config.yaml
hidden_size: 384
hidden_act: "tanh_gelu"
norm_eps: 1e-06
rope_fraction: 1.0
bias: "all"
optimizer: "adamw"
lr_mult_up: 0.628
beta2: 0.99
lr_head: 0.00562
warmup_steps: 215
decay_shape: "linear"
max_steps: 5680
Each number is 128 + 32 x the weight over its row's rms, rounded and kept within 0 to 255. Layers, rows and columns count from 0. Numbers have three digits each. The size before them is the row's rms in percent of the matrix's.

# o: layer 2 attention output (transposed), 384x384, rms 0.0302, rows 100-127, columns 0-127
# v: layer 2 attention value, 384x384, rms 0.0298, rows 101-127, columns 0-127
# q: layer 2 attention query, 384x384, rms 0.0397, rows 128-152, columns 0-127
# k: layer 2 attention key, 384x384, rms 0.0376, rows 128-152, columns 0-127
o100 091:140113122109119140082137113140113146153102102157100085145101157134098136127161093070178178107123157041127127123121090146096144173140129128140118115085160106179105060090170124072107092065068079114151124193152118128116147175118183121147123149130102176131089115154132134156125118110135181156145078148152100153183118127138100160125092105165149088130133103136119129167121109135139131175148
v101 081:108147123113120136134168118136119162122093125229102106176137102151108119115134060121131088122120065113102085097092162061075136120115173140098114060148097097117130115163140119111103135122182221100081139150109164114178134132109093086137114165125166112143133048154141111120137134184089122160058109097088199157120171170194110083129114110110119105114160180094114159148077097101154082146130
o101 090:147140103112178111135083150161117121131107140143158184151161101101145130105148130126166110070101164137171141146137125110071146119133146152131145045111065084086086105146148141225138129130124147120178123187081113142166120098147109145127088163140105126162096160146147153142140128152129147099119162058128129138107149176075170093129155170179105048149203129091090165152147120117155107109171
v102 097:152081140070114159116121108148113133140154140132136163125152117149115160139166121110117149153153110103070139175093121129131110156145097136087175202121152142137175091160149130086122105132147061132155120118094066152109086099114168169169072089084100132061135144173162088080129139092101126112146132103126091107068182127119132125121192133105152106090080095166151110152179073148123046154134
o102 104:178093114111087108120106118114133118121141113142069112082122160152115093216097155129202100228153116070137145145162091120138142130144095125134110211125173094157118080086147142135145081096152097125081143102131138147124112144119178158117061076118098121114139113137132115133117136112092145179140108095102139112111149174155158144172135138086119158151085108172150124114067083173151094160094
v103 093:109163141128130117087139126104151123087146132129172102105163140145138119145125142123111156103102131136152106177156090105113106122189102118095185119136098106128170102134147157123125109071102067092133123111143173116115125157146112087127165075154136152117062081179143143149152151175117153121124170122167130135225093131086093153155080125168090158192083097244127152143145101188122054118143
o103 097:108149141145092086135144146159093139132113147147172187108089132125134132082081179110111200119125085055079129155149132182130165158135107120157166137135186133126139132112135132077142136099167123102085106130108145117097145135129102114169156142141141100111127173136103137176095155094096116107106096074081086118151156132117097188182119113152079119133111114145094165106142145125142090161112
v104 080:146163146229133184152161127115103113140132055062081150127176154181123148154119105114136114188124142148156121132128153046141147132097117128176139118112135153099098120083134153140127094194139094109095089078061093131162095095094191182106082120125162115140127080128163106106119071122130136119143107072127114109060125133128133132142128128108135153114104116123093122158068216167146114133193
o104 088:096106155136102094107137153220151173092146090151131191152170151121100045172139085201207144219052127110104081087203131096135094123217121107139106115141135086079092131116141089086155136119081110129122110119031128128083081124119155121162115072057157115066119124127157139094091101146109145180063098136132140127151192078125146119133095150122165204106112105165090103132125104116147122082167
v105 088:100155089092101114136199125127180183155171141128097128152154061168131081093123140127121134092088146138075144152123142123131117131170193128118161103143131147089171150132131110134058172086139065113130137129159132163121159129140134183162122092159127078096149100158131065128153144167139190123109152136176150104165073132133117139172182156085130107106151178103167139080138167113104083111193
o105 089:051096095120107177137158107105125177170177145212141173116160112169148102141097188161142101121111136184112168138126105158141165095111132134114102078177089177113128068171127119201188148154193118115134141174152150092146156060129174109128100089168141116112112133156135125153048109063119105128151139103116132137126137106151157127156188104134148126112120096090140072117124154134169105122152
v106 092:153161142115133127144134125109138136102190113177131175173115091133166111111120150143149086109183123094057131069118124093111107158154165147169068127165045104149055118119159136070145123106102116154172097182110111144099149134133077091139176137093086107151166201139112052157084103162171129180141118076057170156126154157075126120176171163135122187111123106094075095169206063160127138166116
o106 097:171137131161152098117117140071120149084113121157105111133132140138144242132088151122183155079184130168152154187064131093184117138093155105138156132189104089150141110100129119205067116138131131179128117181161152136132111140146210124086143155159116114144138136149184126127097098137111107122113174132113110095135084115113144152075162188077125022112122122074127120158163103101148151182112
v107 092:119151120160079141143152142103152109157135123132149149099141069122127112121119085143140095114113080136092136161132144071064116112122111135149133141138129089109133153131124112171089158123138142124115124153119101123114074131184074087103107151099130130163105165085133161104075076167080149137151106128089142147119159068175095153226189165123148143092170169180099159149118151091075177219084
o107 098:176056139092143118122127115074187124111146124159054128145126115122149154122180134174179135101156135080161133121130120108099073136109149169111134080157116134107113101083167101169106128146104132130136141123107107146141104097125107128119089158174098091162121162105190099138152137156130065109138218098151144082120136130052125089144139128095151073117165039076143145171142107169122160148193
v108 081:164134161136152113093179089156125130137168104128093083116136135143112145117166082149096115128129081157107105166154147085130086181157144144140091142201136055091125167091059124101136105164154119162131119154119198213159078189131175138176125153153147097146119067150112138196115102135136105199205150163146181124071103128152066135124189196172046111092072145133121150158165155135126089117153
o108 087:203121107135135088121131095182083154140182111090042095132087110128147111120095132159110159122083124139101121134169207106126121111099166127150115167084144141109111136123150188117192101139115088157119118133115149125112097120163147158144153105042148099140138175160125158127098145095118195129190156082109138115102150102176145146121130120161117137103089119152128178149119130105107110148105
v109 086:129045084140119155134121126109149132090127200111144155111118076095141087162101229110157091095161192069165230178124118116088130137096119138064189120132166112124091172135178140168123093110135127174094141107105079143132161086083119157188104078126104143132147165125161130121181135135089153080082164145148122146145077147156118122149133149152120095131127056120120106113133140159149163152084
o109 093:142155079119102174130138132126081149167102143193121177097109139110130145136109159062146106129136154114154158124103162120134132138111106132104068171108115103178141168110156139109079144155195137154088139000084109144171188178096153186176114134193131078086074137146141136117118131118141123119102108139157137195118170153101164162153176092117133109158089164152133113133118155130110133116116
v110 089:099105125166092120181176161090179114159123116146155162135124128146119101093061141132205126139169099142121169162147137166187119120100111139080133163124087123113123097134109128144154175080100113089150099133149096080063156067137099117144173097114064125106096167144116112093107118130134120107165122139148120141189127143107121106118074079145087147142172085150114134169121124142117123142114
o110 090:139137150123117113138153130113070159134145156165116133154145130104060200107129171118200173108144144095156103168176110194149148154054094147151104134163175136145168094129160179127121063095114112176135086203131134187155097104124156145081177102117095165107177096189138140150101120087116084145050089124120058127142089102154177130195155124105105092127132074122162123147131122099154107140132
v111 091:112179154133113194161217107118161116127125151111126159134178092112156177108118161127156134127162078136096150183104111183122136165103154131116169152113171077137098112155214156127091106136149084140148116165113030100087126124185078081120135105127107176085144156171164161140087132139105082106127142064065125138096140148162107174192098134152138090125159138101092177141134099111135089182162
o111 100:121112145171140068126109141114151132147123158124110154170150128084141162170077140117123103148164157099180175160092065131119106145100148175111142148153117141165195098138113115119099182139169097121121106141110118114092126149153121100099127114130129144136113159157143142126124115147122101096102205091093118072139151140087131143158168158178117113169153093136124158116102093073095191136152
v112 091:155186155132168125105121130133138124132178091164130109093127139129101128076117161175201095132070055150122131088113189059048120169131145168125086153171118152119098113140147149125121170166134118113095151070093209168198147159079138195161142147155163056148161055108151164066136078095123115115091154120117135147080123151137135158070133151132100143091123145153158122127140169078116173096145
o112 102:153145125111107103111131105165115147135141103141106208105088119127120016120170159150172126113072121147149095086133191114110125134212145118150110143115117110120095142185141131108165147153120127094106084147108079123118089120112143140176090169085148133124112133150135048106131109145176110122116126093098131140198178137094152128139077117106157186150094099130122168142112127142107126133123
v113 082:141150113161136160164152155153074202128093127150091141134069063157104127151115147132140073169176141110166078112144125151121153125152104128086106116125160118102083135142144080074093155136146125149103092158099160167159073127137213152116163173117147137138120072140113066159156135118105168160113093126071143132196166151166133115148133154099111175100128138100094111108112122121118133103151
o113 088:133122127129123153148122158113076187094167105115141077162182139098147170126119113103205114151188146161114150117189072070119152114105115096111082088155140097031133116092094157160095106126104133143163158114082132156154144157137183121120133098149089091139136107102162149105142126141143162175108154117174114101109127119092115142125131163146156145127168141123088099113100164100151071200147
v114 102:130158108230136178160164148154140145096073111116134080144115157177124151189088118103116124173130189106122122138152133124119140120100038136099083084127162150096140130147087120113074138170123141144078134146127159127155086111092127174169104109111107194149156136156135151142110100107101150102132142176113125095124154160163135128135097142095128122208084148126105128085083140155112170136147
o114 109:109051162167144140136165167218116119122119110096121127192180110100155122148030099093111116223153146179123123145184075160141111134164116105109111123124173117064103147099124117058120116118099145145178103147097159160059124142169094151156162059109122113100069106143133167137109128176146138106050116144138129118117141104121112117098112160147123150109114178163074139118117129130123155120139
v115 089:120113119115066140096146079103128164116104202114119156136168116094188106130153203128162058095159136144098139152162102188180101163102097090189122161073140083090124168112134120148092112161127092089118126174154126163113136141122172131119144119134116102124103130152171213125167128123157116131137129062141144149150120105107099123150103147125072130072157094048092099137155074181115075110099
o115 097:146101115126164121123147133094062139116130125114114150198149131088181136129165140112146100112178097147083100140137117145137136162096105146165111166104161122150171216093169105135135063101121124108105176143129131155049148176170148129160133162111159112132117164132127162059080119167118110121168114132121154081127135115109090158106112124144130107080114124098144189165127134092134166106118
v116 079:095161130104109144131182072104151105123161155117145129135168181149112086087088117112114108113119075136084100129119105147166112086167119087061131096107110120167144160110074072148115104071102134114193094109150158151138171124127147106153149107150150086120105099186124095123157153133090125120063143106182176163173128151082099135089154116150142149126148144121113121165114133188202047147070
o116 083:027142090115133122129153131189115149077118140161152194171141103154124189110113151124143165094125104139098144175142074131175122089101136146107176052110167105127124097159116105191138088140183110095115134212084142123062101115153205111153147118153152167112179122097124113164096128115105177127176104120160090169170087124124098129110135132182144182132173071109139073158125130158163106096141
v117 079:158144129112133136164139070143135176066136209101156154119108098151187146123088239113144091083103132119093139142171102139153139125151116089096090160084124093141102141197090196094087119091090123097133139153122162121113128131110158133149090126136086077117149128075114189147150147148137120131197165127123136168099089146128149112050102215127090119130095082092153082115149111204117073114103
o117 088:171075148141096135098147132121066155166143130124103159152116097099160181112085134088123094111161099139129126146137092167168126181109163106128108218111151107165126128100126097101138117081088140109124137158184153127091140136155165123135148100083155136093101168171103149147139123134139123110147104154164091119110109116152129155121097128144113116163093130149158141119090153120152151121119
v118 094:079141129175079129113171078120126096128134139155148117111147140165122122104095146133129125165093113106071120129162141168131131131140159136128141080151149125121094128066088147099116063138122072098096123150108148155097127147113089095132120098128056140137125103211163106146131109135144108125134159114101140118190109168152083156088078170110092137147123152099143161102113118158153105177136
o118 093:072104124121137053112107124144121187136109171100115132155180104129126140146050180143202162201138153105105152164183097177128108141123167137093169127176120110096150148154147116117192100130131172079138074194128132132079122060159145106110147086117135123066158165110089198135054123099148150132106122136097103130159133159075193115121152110153079143094132080149096132079114156116160172131111
v119 087:121121151155191125119134127127198154108143081066142105075102170105143123117074175165109058106103132140142159112130130109079129105121113138128163090183159100166150194123106167144062161136124117131058155074114180131151134130110135175159128109132076154100122146075117185096197125079076102168124122143166118102131072156145094125101132169130118167152089069138158147147187135118107160126160
o119 094:135086152106118117124143091116103153161148136151110184078100135156116068102107138161072100149099088146147155103091132148119162113142138107163121179097159184137173138149135105054100169115082132083085119093133133116157125162117118102167158126073191134105048139141129110120151141137138104129136065135098111199208153125147134144134076100099135148131052115151128141149136170169096144106114
v120 099:104153107084145107103052169148153110105174124145172092160138127131109127156173135149084122103096173131086129096123126144155141131145136142197084098193129169211073127120078107108077135170072107119160138145146174093123057142125097100164138167140129158200138181083138103166142158143158176129136132130159103088169155120070163110185095133076089164140111139173147140088127109114081170089137
o120 108:088145161054126157162128081124139115114124114033175088115097159123123100083105152114089155144142114113110133143163176179193140113105164125125142130147098140136105154103127132111123170153093182128167135140193159170159134102184097089098181210175096116156090150104141115124127114103177107148157138125069138106120134109142121114108114126054114066144089153146111165110153181127158166141079
v121 078:141124117118147067085079139140120172163128114148154078135104141094151107128162145137166087159162172165123110145124151056051106167119104155152113183138111117096064146071104136071128087125138084191096138075122225109180093167081112155170098159146136088166136173139144124181128118101189142095179116118167130151072119142110136146144171165160119128068056074090132087142164191155101156051158
o121 087:187166142143099125107119153167102181163150103114134158117064197154117023151161109106155116131115124143094114129114184066101134137174159087120112208109126030112069166106162144079185090173119154141134129076081112106089143156087161220154116196059114085071097190143163118125137099125141116126163144148110135130170157137130139158108128095144169149118053122148084171124143107103116152150170
v122 086:153144086112171157142132149097079195150139126142114126157154098140135159105160153068172125051114098133127138105152105115103129120122164210187152158122141141128182148088100132146141152155150117173180136119140112099126156095115123140149121084129085107119109100173156103071074096124084133093095134122123165208136145103133115233137182113127158058090191135114177123101152113132165090188111
o122 091:168075144109188123153120157090115155149117152138112122140112120201075194184115170140168110123199108144133207187155092114100147138136075170087143162170177127164123106141151173113138116134152135101177089142253113107123166109148166113120108103157102138174125096136110069088057064163117106097114198122121113103098109179113123125159182152160105072153129115106163080134122097154154122172111
v123 077:097142125113189118166144053155150119149153126068191142121179169178035181130137131123121119142149050154128135111120144138179091127152099127062177129140107159166180080175128176111112152103139032106108087111076065073132205079104151165108152097151104160100153121153152131074108184070111071108151156120130084062089167124102193109067130091110165117137110164124167148053140118144169105107153
o123 084:078123101143132116089133115175132089127102163127135148090132140144075108173092106124176094183093129115164114065167076171113131079192120121111140133094157148174138132155063166134138115079193110097113117156116114136149135092110059102142074093104146181126175110119120139144122104114136105131130093115054131147154150163184205105155096102133080204158152149181150138073081098157161103105097
v124 090:155160116132155147118085161131125147067105106182187114095124114121166118128141167159150130177157146174102160153127138153134129140167090153120121168148073127157078102131115162063151159141068105123167119136143209092184074114125118108090197159170144155115140154151156128186123172171177114138159107128065053129129110157104177136149078117173090150148083120169124108083110167185106213038115
o124 095:156160219135111120098165148131069145118188120079159149120072136054126103079102123080095157130156142130103112172174200166166150163163116135147118179157132074103109163103103084088078154174091123190145074151172124125090081145140109151141207157099106136090112111164109107185171111144171141099096119149091087058125139107122104173141097130126112127203070156133131222106158194093145108174099
v125 079:150130090069156049140162128088118076127112101059125130137082098106138114115062110094098177145126109124120139140070133121119133130128143117142178163125150103072147154186143137136180072088182113205149104087134063100097161135119137100144112141142114122119139152111057154192152136153116113163097155133077101149119107137177138156052145135173200091094086052147118141104138114160098143136049
o125 084:141127061197086180131134123121122097153087121166074084066128161194114077139153136146085112124159146136138149143066080064113089135065100144135115190071114105123135138150058084105130159114206129128127086013087106119181154204135110137143074142166080159135109100089119127162154143109147154151133185168114123116114080203148114145134130166191111131166107138171093125097131152173122143116130
v126 074:096154148118130121153119089158131111121103138123094135116126163158059145082133116156143086138091064056137098123131130120056159122090134131094074105113154139069129120176158158096078101168166156140101134129101105107160132179146137069140154150091152090137091129121175097140118103067122091118109156094100119120096225130110176063170157071096186092117119142092099135132035136101147147142145
o126 086:132126086108170184118106101130145124116033117106125107167149071125118141151124145100177138083147200075155168104098096155134076139107106127155159110107107097083106135113094168181097117150170107078197116129074100176161133137115118150108048166171109164181138130089153168143166139104130146086139170122127099105124153162105126141074109171123103074091167145142110140154104147081152120135148
v127 087:140174107159063121157170100085130113125105147118141143132102140137157083117043103098185172167173120119151164099108132149138102130114154127089117128102113116090076160156153139132195077179171122142081173135144034079078173114132138110148161131137101155100083194137118119124132090129158066136141127095120168165157076152111093113133128109118111144106155091094112135087141129139177154194131
o127 090:141077042154125144133098114094117180147107133145143084096151112114086170080082119118159169111213202146121141143092148128173125167096116134120130096158146123068152133122098084109106144146163088154130084118116136146170154139124141160075112096190098154139196083115165169145110129101173150130089159169095089176131123129145136190141171161154128116125110113136129090127163168065142132137159
q128 088:151214112130149136158143136130145157112153193137127176177112127190089158157183135080148088201127135114107130074145143198118126109134130105152077196135132112101096123122131111047179107116122092170170183127100182096162177109119084179171108110176081075118110159124161170150159134123142088153153118150056148138144085093168149083113164130119125154119125118101099194173100113088082104146171
k128 114:212107089096130161117127166128160079140122064092135157173126122181162134157122093118089106199124103165144111167115102135137121129144158135129146177121124111148107088082159161119148084176165135125149105068112117143072142111096109163172137129126134103134168148128131197120169081100131083164121120068121161146132103091148104139110130120114132118077110079129049163148086158122070151157168
q129 085:154054096100131134072100123087112085092167056094155058141128143090164088134099145105125123132135142177187144212133126091146089123119103151111190128129155156127122141098146142151109129177165108113113143079131083124088147133091163154149146140124158157155118131108113126117115082073124154141070129097134140184085149149158135107145161131115176038090066145158098106139137159141110160141135
k129 104:078127187176089118125143121130121151149070120151105129115176117123135078104099128124090161079101137100117108126080160062096147185098093131105125066102133117114153149151148096159132144119127144144111141152142134141192126131163157101099126112146175141141150110149124076047136128154157152122126163155125075129135121184106155111114121161128161101123131113098148120067185146193184113111083
q130 078:134201117127172150105161109183141125118121186162067170146105121198106193148192139147157132174167111127111124066156100194141123136141131104107088178141119102067105084122142131052154144158135087132194154130134217070167107113157094155137116147135087101134058176112189190146128162169103108165165131119073100102157107110184145051187131151111133137153121164098132178179104161093077085143128
k130 091:186096096102125110151115118117129047144119123094153085198119132139168131160143099146102123192147108154131158133083072118151152113154156173148139126142151093171100099089102122129168099136136163121136107074091132190062189163060130126129131098105116129125176134121117165140143095086115103134110103084084130093126118039110107101122113100103154125089137049156064173153106152107135157135196
q131 087:132154090158115120123156156145098137152116146165129171143145158134114138169132145101149109189120142166108166092132148194131135153133133117175110146120134145117118105142117153063193071103118077160136185096118170124185186142146086150128128146162103059136128107119139164113169177149161106178169094098087135154150131099147133105124180151084172161159114129125116140149128116081118115165157
k131 089:178122090101197120172143130120156099118114148139166063177103118134175125123109112180065131184097079142117159146129030163123130089157142197127116180119131067152119128120113145096119108163158138075158095090104150171071116128109143116122089134063128179139195129099104190173117156131082066176124139129047121121120094076204107137083119189144135102104113103178088128151094149103109141145190
q132 085:096117134099157149169101141164126119106085138156125143123133118126154152118129102135057169066141096087100146079094140142151139111107125097078088102113110136162104059199142093086134139133134127092142109186155158156144065141160141104076106105082096174112115135161105129094129152188096089077135147171180109110124104120107142108103134120136102153141159120109182201105117142113140157127053
k132 104:115202111152141132100100065130128176146160159145117098110138143116092187154176137167180111100167170126127148104186157153179098097103150122164126097207132146130109164127096141133092120122083118115108144166134124098110133128122187126169138167131146125080088168136127128205093139133111162071183099139150175085102167115159104146153101134135058179159168153119108155162144036107130128102134
q133 093:123144101182114131112144138140125182117151166202149116151151127083104174173164121103118143148176080134090163128131122190209131151128129102186162125174100112179143111144100139092133117116093167094176167095129170145127130098138103123162126145118074138054102072118140172124085214173100091166090107109076056106109152123153111152109156135134118119177135131120142156148149111084134124049101
k133 103:150124076131142137196126145115151092093166135116132064100127145065137135174125131185109139133094128164108204103137070156125121107157067206138109125134134101121067131141166121117127183175088141132101107166158127174078086104125125127159091112092120196118070093111106140184109160113083153118116167137106153131084111060162102139096118173127091132121152141175182109180135111143125158155126
q134 084:132139093074123174079130146168096127125096145158138086126146176185114163172116117124099146139155171137083130130112122159186098097110056139140074152134122123142176114137126119064146076194108137114168204204100152097089133152136142164156102112125126126126129147115157211121107135120053126123106131124119136155105125109174180052123179124068151083130122167193089107118126153141108139142103
k134 093:160178109108145102140101105134141070127118138115142114181120086106157139173129087176110163134158089115141142136165116143097099070135107167164143136147128108091076090148122129157106087141122108095125092080072112172142102117077106149123140101094153095114174138116153129170146100093151114120154125159102145097127107114164092130131131117103123142159105182143085100200085097077101125144184
q135 097:091156132106178132185127134168136137111094137153135204200153149173129182124152122092098114165139028093091092179115136152126169115166148078123054166107072148111101105082131126107147155181152170137083118085094169149180112110163097121104083115129133131126126181137100088120115142176171141079193088111099090116125105120151097067123103155143079170160211116137125175140085131133176133180097
k135 092:126217098152122160067149115150161139138155151198115102123150169215115131113049123151115178175113141153173150133191137152145085094123168114194138138197110160184167137111062117080096109098106146122130150137140117105128174143135175158147106138092095108103074187143136155170127119123093133085113101082178146130081146141174094170180148139132156186131143184136093159157115098085083142127157
q136 087:207157119146155116107100128111120151146168130117113119094172085131098128084160149131131124183088119117156076112176077115061141121154179158177160134148178103135179092094140144157119175102143175116116145060107112130133171113108119114153080177122145121154140134082165115144094092126137139158110120115023103118112151195128179170143121172120132108083094118168086073179123184141100113119141
k136 103:137076179145113117159171089105099110146092099108142131182107128144162111138121154053054070179162105124146141118079144099145101169132096167065115133116140113142115133116144162115155169205188144124166127143130149096068133117138091160090063085160140162138129071131168089079145132137130102191043214122148087177172110149100107108156139130112115018091142110089136155066125182131134134149162
q137 079:106168108138122174110146143126124159096166124125143153154132120156076114164108108128168124138112143163145105105131103154093140116160115125119115176150123156109131164084145138127143080075101104111143138121081118094095179143103121161098173135150131050155136126096174151129166136092136132184127097133130130172097169084154115123118182142141148138135087127112078146134157097117094126105160
k137 110:190104074135187153138107072095160065141099096076141122219101102161186142159153093154123148180138087158123131164113136173135126092153138128112117181107128105162072113143077137077159061142172159132158149060125111139109146099129122112097100078120166169130129140084097142141095085100106055181145100147134148155100070105162122127098103165174072087077137079162094123175112115152130187161149
q138 094:124102130117120172070125125114088170118140100135099112105167132108078136106171127137093167157149119127154118142148099112164098109141096147178133186160150137134123121152147126108182146166200099137090170105098122104090128097133150078126140117128163095113159126076187142115102172112099113170156115137107107122070147177166136118114148149120169043062073114184110084092125190150116141122086
k138 109:131117131151156069224153054060155131170127137065164113174111134129139091132082128113109088141152128118114116125091118112119104149123125148109123141097170107119105174138158173145165163110195109161104146136175148151060074086100156172180078103161080168152133082164124114129145090117155145167093185135140111148144111113076161118123093178140123149135138066168136135101131134112108145148143
q139 094:117120141182166083133120071117157105187101124110090155122134122104171042083174145160105129124155131131161092141112091079114120116149118162139118154097137117047066083171132138133179112116174134162080152116139136152183161146127168106110061163147098153105134091143142133153109185119104120167167153239091169111180101114077144123084093128067124123104197111098118076078127094149141104173159
k139 106:131079133149175106104138119154139116123114104091100141133129110079144094083131134082100038153124182116065105142070172098161133184055183059117176114112168091142162141086112140110122114150151157139128115062149109122101136070113140115145144120157138079146128154116115128139147126127182112090106144101147121105140134154167153158193080155142122100114094011129121151106083178128126118101135
q140 085:108100158184111093191123131108192101135085148094116140169150111146176107114111104088095157106161044116121165158108118110150106105152160056039152135144135098109105102104119112137142122145052157136160120137122131163166102155137168135102100121152126114115044158221120132113151150149192121142174118162167132124185148100115105140125116117117148168144146104169176168140112136092216167147132
k140 101:096208108151134149056155082147091177115107192134086160082086106185080133107184134117166104078173179139151119146116172151166145176097121077119110097154132191094167171147101176131111118089114109161104175135178162084152168121162125133163141172142126083108093142119096091127093109124105159094120104105142124123085166179122140141125127127164135158141109138120118133116166095141148127077091
q141 085:133091166075135130148158112138178072159136141069138151118052114146190090147102116163111079103120190113107161179082161074143136150109121086094096111162106112118040172096120158168157128091147167200155094081167111149135121167109146144097124095160121115152103162174101091140129099136098116083156136179143138130190119101071142158126026093147129178146122126088124177141105121116107121176116
k141 100:141143120097096147081110201110059145137125122128077141082138180164123173123073105121190143118150167125107138141163149158151158163103187073116176097093117175135195109143124147164056085099111150099099099184106094147095122081174097130136214143140161064110108137113109146075146174158143133135135116106187164080093140101153109204117137081117131148186115133093199082110093111143107154103101
q142 104:149127143131089165104116123121135121163115127156096077138220174117128141092106180074116123129117181129105049171161137088120154117125174168121152115102116093084176145101152102156063152177100133103096126195181163135103122168141085140200070152189120187074111119120122088114128065117061180148142115093116138156154124145133093100154144096108145119130165149072056118129125139133091147194188
k142 110:090126183112164088112114121161088177096131126099153163127137114131124138107165140147125137144124149116125097109111106109095050128031114163138122165102119114113135154155074123100130177175116118045189132161101146138168126168112039164090128138111109092161129099200186160116165162150168092155129136129144116113153129151158153083152139093076162090098164173136102132122117181111098077091126
q143 096:181056141132160131092100123126144143073091087130124083107103132126119132101093094159108144127148115101125124152121169113133117137118168127145148175172143155115162073134163115074127114210191137097151163135109111127041121131096151107129106107073125145123166110117136105153063119084153129082102158106135130106108084117164147123140130148135111099071119136160139092111098173174026215040087
k143 107:143161130185070059144183173097187124154139119099162158124114098136104092091126148053107061120150111060170096112141128125156108086142108114107123143141146102147093095118118155159111113091170093132096143159168159160175070098115133168179132188146128127161139134175135113137145131138119136122045165145166119186161188146061122125100109149090123144135131115113120156107135087096139080143196
q144 100:127119107168137094185151158112095147160140151119118160085144098100114090098163113128151118198114111149137130160181117165079174159157161168142149114150085121137124121176134111109064139057132096115104123119132138142114165121167080112168157162087154214131160123073151095126162127134155139090127129116028125121196145193125131126168192134163184144100150159124134156172128117107190092135140
k144 107:087142081088062148158103106145152174105124127139139109096168096116107093132102177085125166140109142142133156148134105153163104117151086141164117150110121081135144127139168110122155177170114172159113103140146155102143142131175156088129096082152176207153116103109166079086087151161108167230118147167135155168181131137133114153125103134136117115105153080181132168081199153150158162144129
q145 098:182120159097119161109072110150121118073122143114102082131119132153126139135085090124162136073123149123161104065093175095141139110134072131157074113118077151129170150127163156159171100166141092140125130170066105150125086103089130164134172120133076105104101140150046194122131166087141145104132097093184151117080092122117155114102110113079150104101143131169116104071200157158094160077109
k145 107:130095139132102131109120098144162105146157168161141193159112129096112107102113142119186089119085058095107109140158176124105168094126147084137135128117149118084135120137147102106125121095165078175123178137135160156125120182101099172127116159127117102128138167158175099144167129080103156078149181177106172158184085144131115143145118067115138102126176173127072088130059155125062104154173
q146 093:177117110136155136221123138137169158133145185145129131168147101141101167134111106162131076126112074117112174106148120134076174139173160084090100066112090102172084126091128115131060180103099086120139117116108149145112135083102109128137127163101092186110128133124131105096129127115221121082183145094173138144158117123077075162126114102141108151133147153147130180141032113110159148140126
k146 104:107131121081107200083157213161103144106161120168107115053131162174137142136096104148119178102062172171149132165144114142134110113124076126139126140118084163147157100107099084117101148112123106118122112148083092090129179151188105126141163161129160149092098128114106134134114160158080128106087146133126163120144165124117116176162164135111177103116161200100139097101120106131149097116104
q147 095:123133132169192134164144084161188089130132147129101122094114071102165121140091131144176104112168136108132154105096049090104105093068110114082127132142131138105063116173106161169142199130135107140110203076164140092119070085134170069115091131134111133118119099128162033137084159139161127107150115202067150134118119109092176145134109115086141121092110092180159108124149183147154111198120
k147 097:146066130094122114109154146127119091158134107102122090136112145151168132161095153030107089169087180097141141185098185103156135213157099107126170143151137116175150133093140167194123113160072090083127125130103152121097142103085134172164124132202155111152131074155078123109152142155131103163081117071130111081118163122101120164125117136136176076105176107104196183066060140118096165090164
q148 089:150156117154113189081145143100099146142148147145200105130096117124089184168143162154121098139129179121127138173149168180137132134161108113095137157161141127133144158110113215141099144083148121104220108123104164142138132129147098146140149141105176116148129152148166166142151135123110076138141117122124082141087156106157151179133132134171127098137078157136149154133100094050129146089141
k148 101:146140112080133164154085144123130134141172148154153120098123166151141160188132102188154192155149137173088168088156109200114111108157108141106104116091115148140097084128187095117120107132114136085152136114118111160134124127158101137145127094085166160092110149082101127116098128130127110178148080118151157147132097089163106126085147089155114159156131165145149107129152094088156166117094
q149 082:116200093142167150101130163123136187095150159149142146123126106128089168172114138118146169144104154161107179157205107166137188103143125134117141152110110159174136143188106153153118160070162119143140150109079132121090099113184158097154116147094136106072123136089197139141112158131171119186103090134098082188085115139151122153142179124166104133114070144135110197163132113093122131121183
k149 114:136094078113144202090085133137125119103134107128163142110122155137110173170111121132141182187123121143142144106187118185090121049177122133124138143126129111155127097171124104086159144105105150099184111119134099098139202118123106111173132089091141148088093165063091127166115135105098105183159136124147180167109063091186124137095156095154089125126165167147136090167115099123128174137089
q150 094:136114117142115093110134120128195102103140126135129136106134122155137113165137084108118114142136143121139156165119083142115142183182156157080152120158091155201174162115108117176079115075076156154169154083152151134091093101092127146105098163127117070099136079067134173118122157104118151103102059149116158100099211071142112088128185130127112152115105134118217152172127124170148158162225
k150 100:174174097113103152132142166137178090136075107130155100129090068112050146131171139125151116117143112092154134149150156183138127074183118147171133132154114166090136096145130122124124069129126090137156110114125143095148144154113116125166114052087147166072087083078090129106103117102096143133181104172079138121093083093167098157082127136140113108095149170121161151092146107096099092076104
q151 090:130122157179066083135139107100110121170105112128127117126079104079159059081118200092145141109124149106157124094132157080097112164069119160127092138176140121078136151140116071158101100135126156125156148150176110170127153084124145111171048132146082143094153130176120077122163121145140110150104180216150131126171110143053164109074104115092145121147166103080129074134178104165117127100160
k151 094:102114165118140049100154125076134110126095173101160134087146104067149083105147114094100064079148160089123090148075135114150143171069113094104138155088176085155106142131107124132154160134136156142107130131125128130129077110101151137088114157184107098178120107118117162151171190121118085100104125126118089126104159140131110107105101193143145095091093076105156120100085137142128081138150
q152 085:105135172130105118192114137120113113144138109096165131116113141126183082112195095132143117138167128097194099100114056074115064101087106158075051110174137129118078123098164122148170136121125121167070138094119097166111120138094192130097146127156105092141128126208137087117157128143092126094167180146160176110134193105079126117104095105072149120105148126160159074099112130141145067158103
k152 097:118072142081127082144189127094106108164114096127133128167148123136136094119146099081103017099084178115140117169063141099120117217072157134163150125109125123108152165114102150190151126114132110133148106103098137143063104094081173169112141129194118113131136087188156140081133162142137076061133143112111077098142137159082135101146119189131121126127107078120156156090088180117102151129143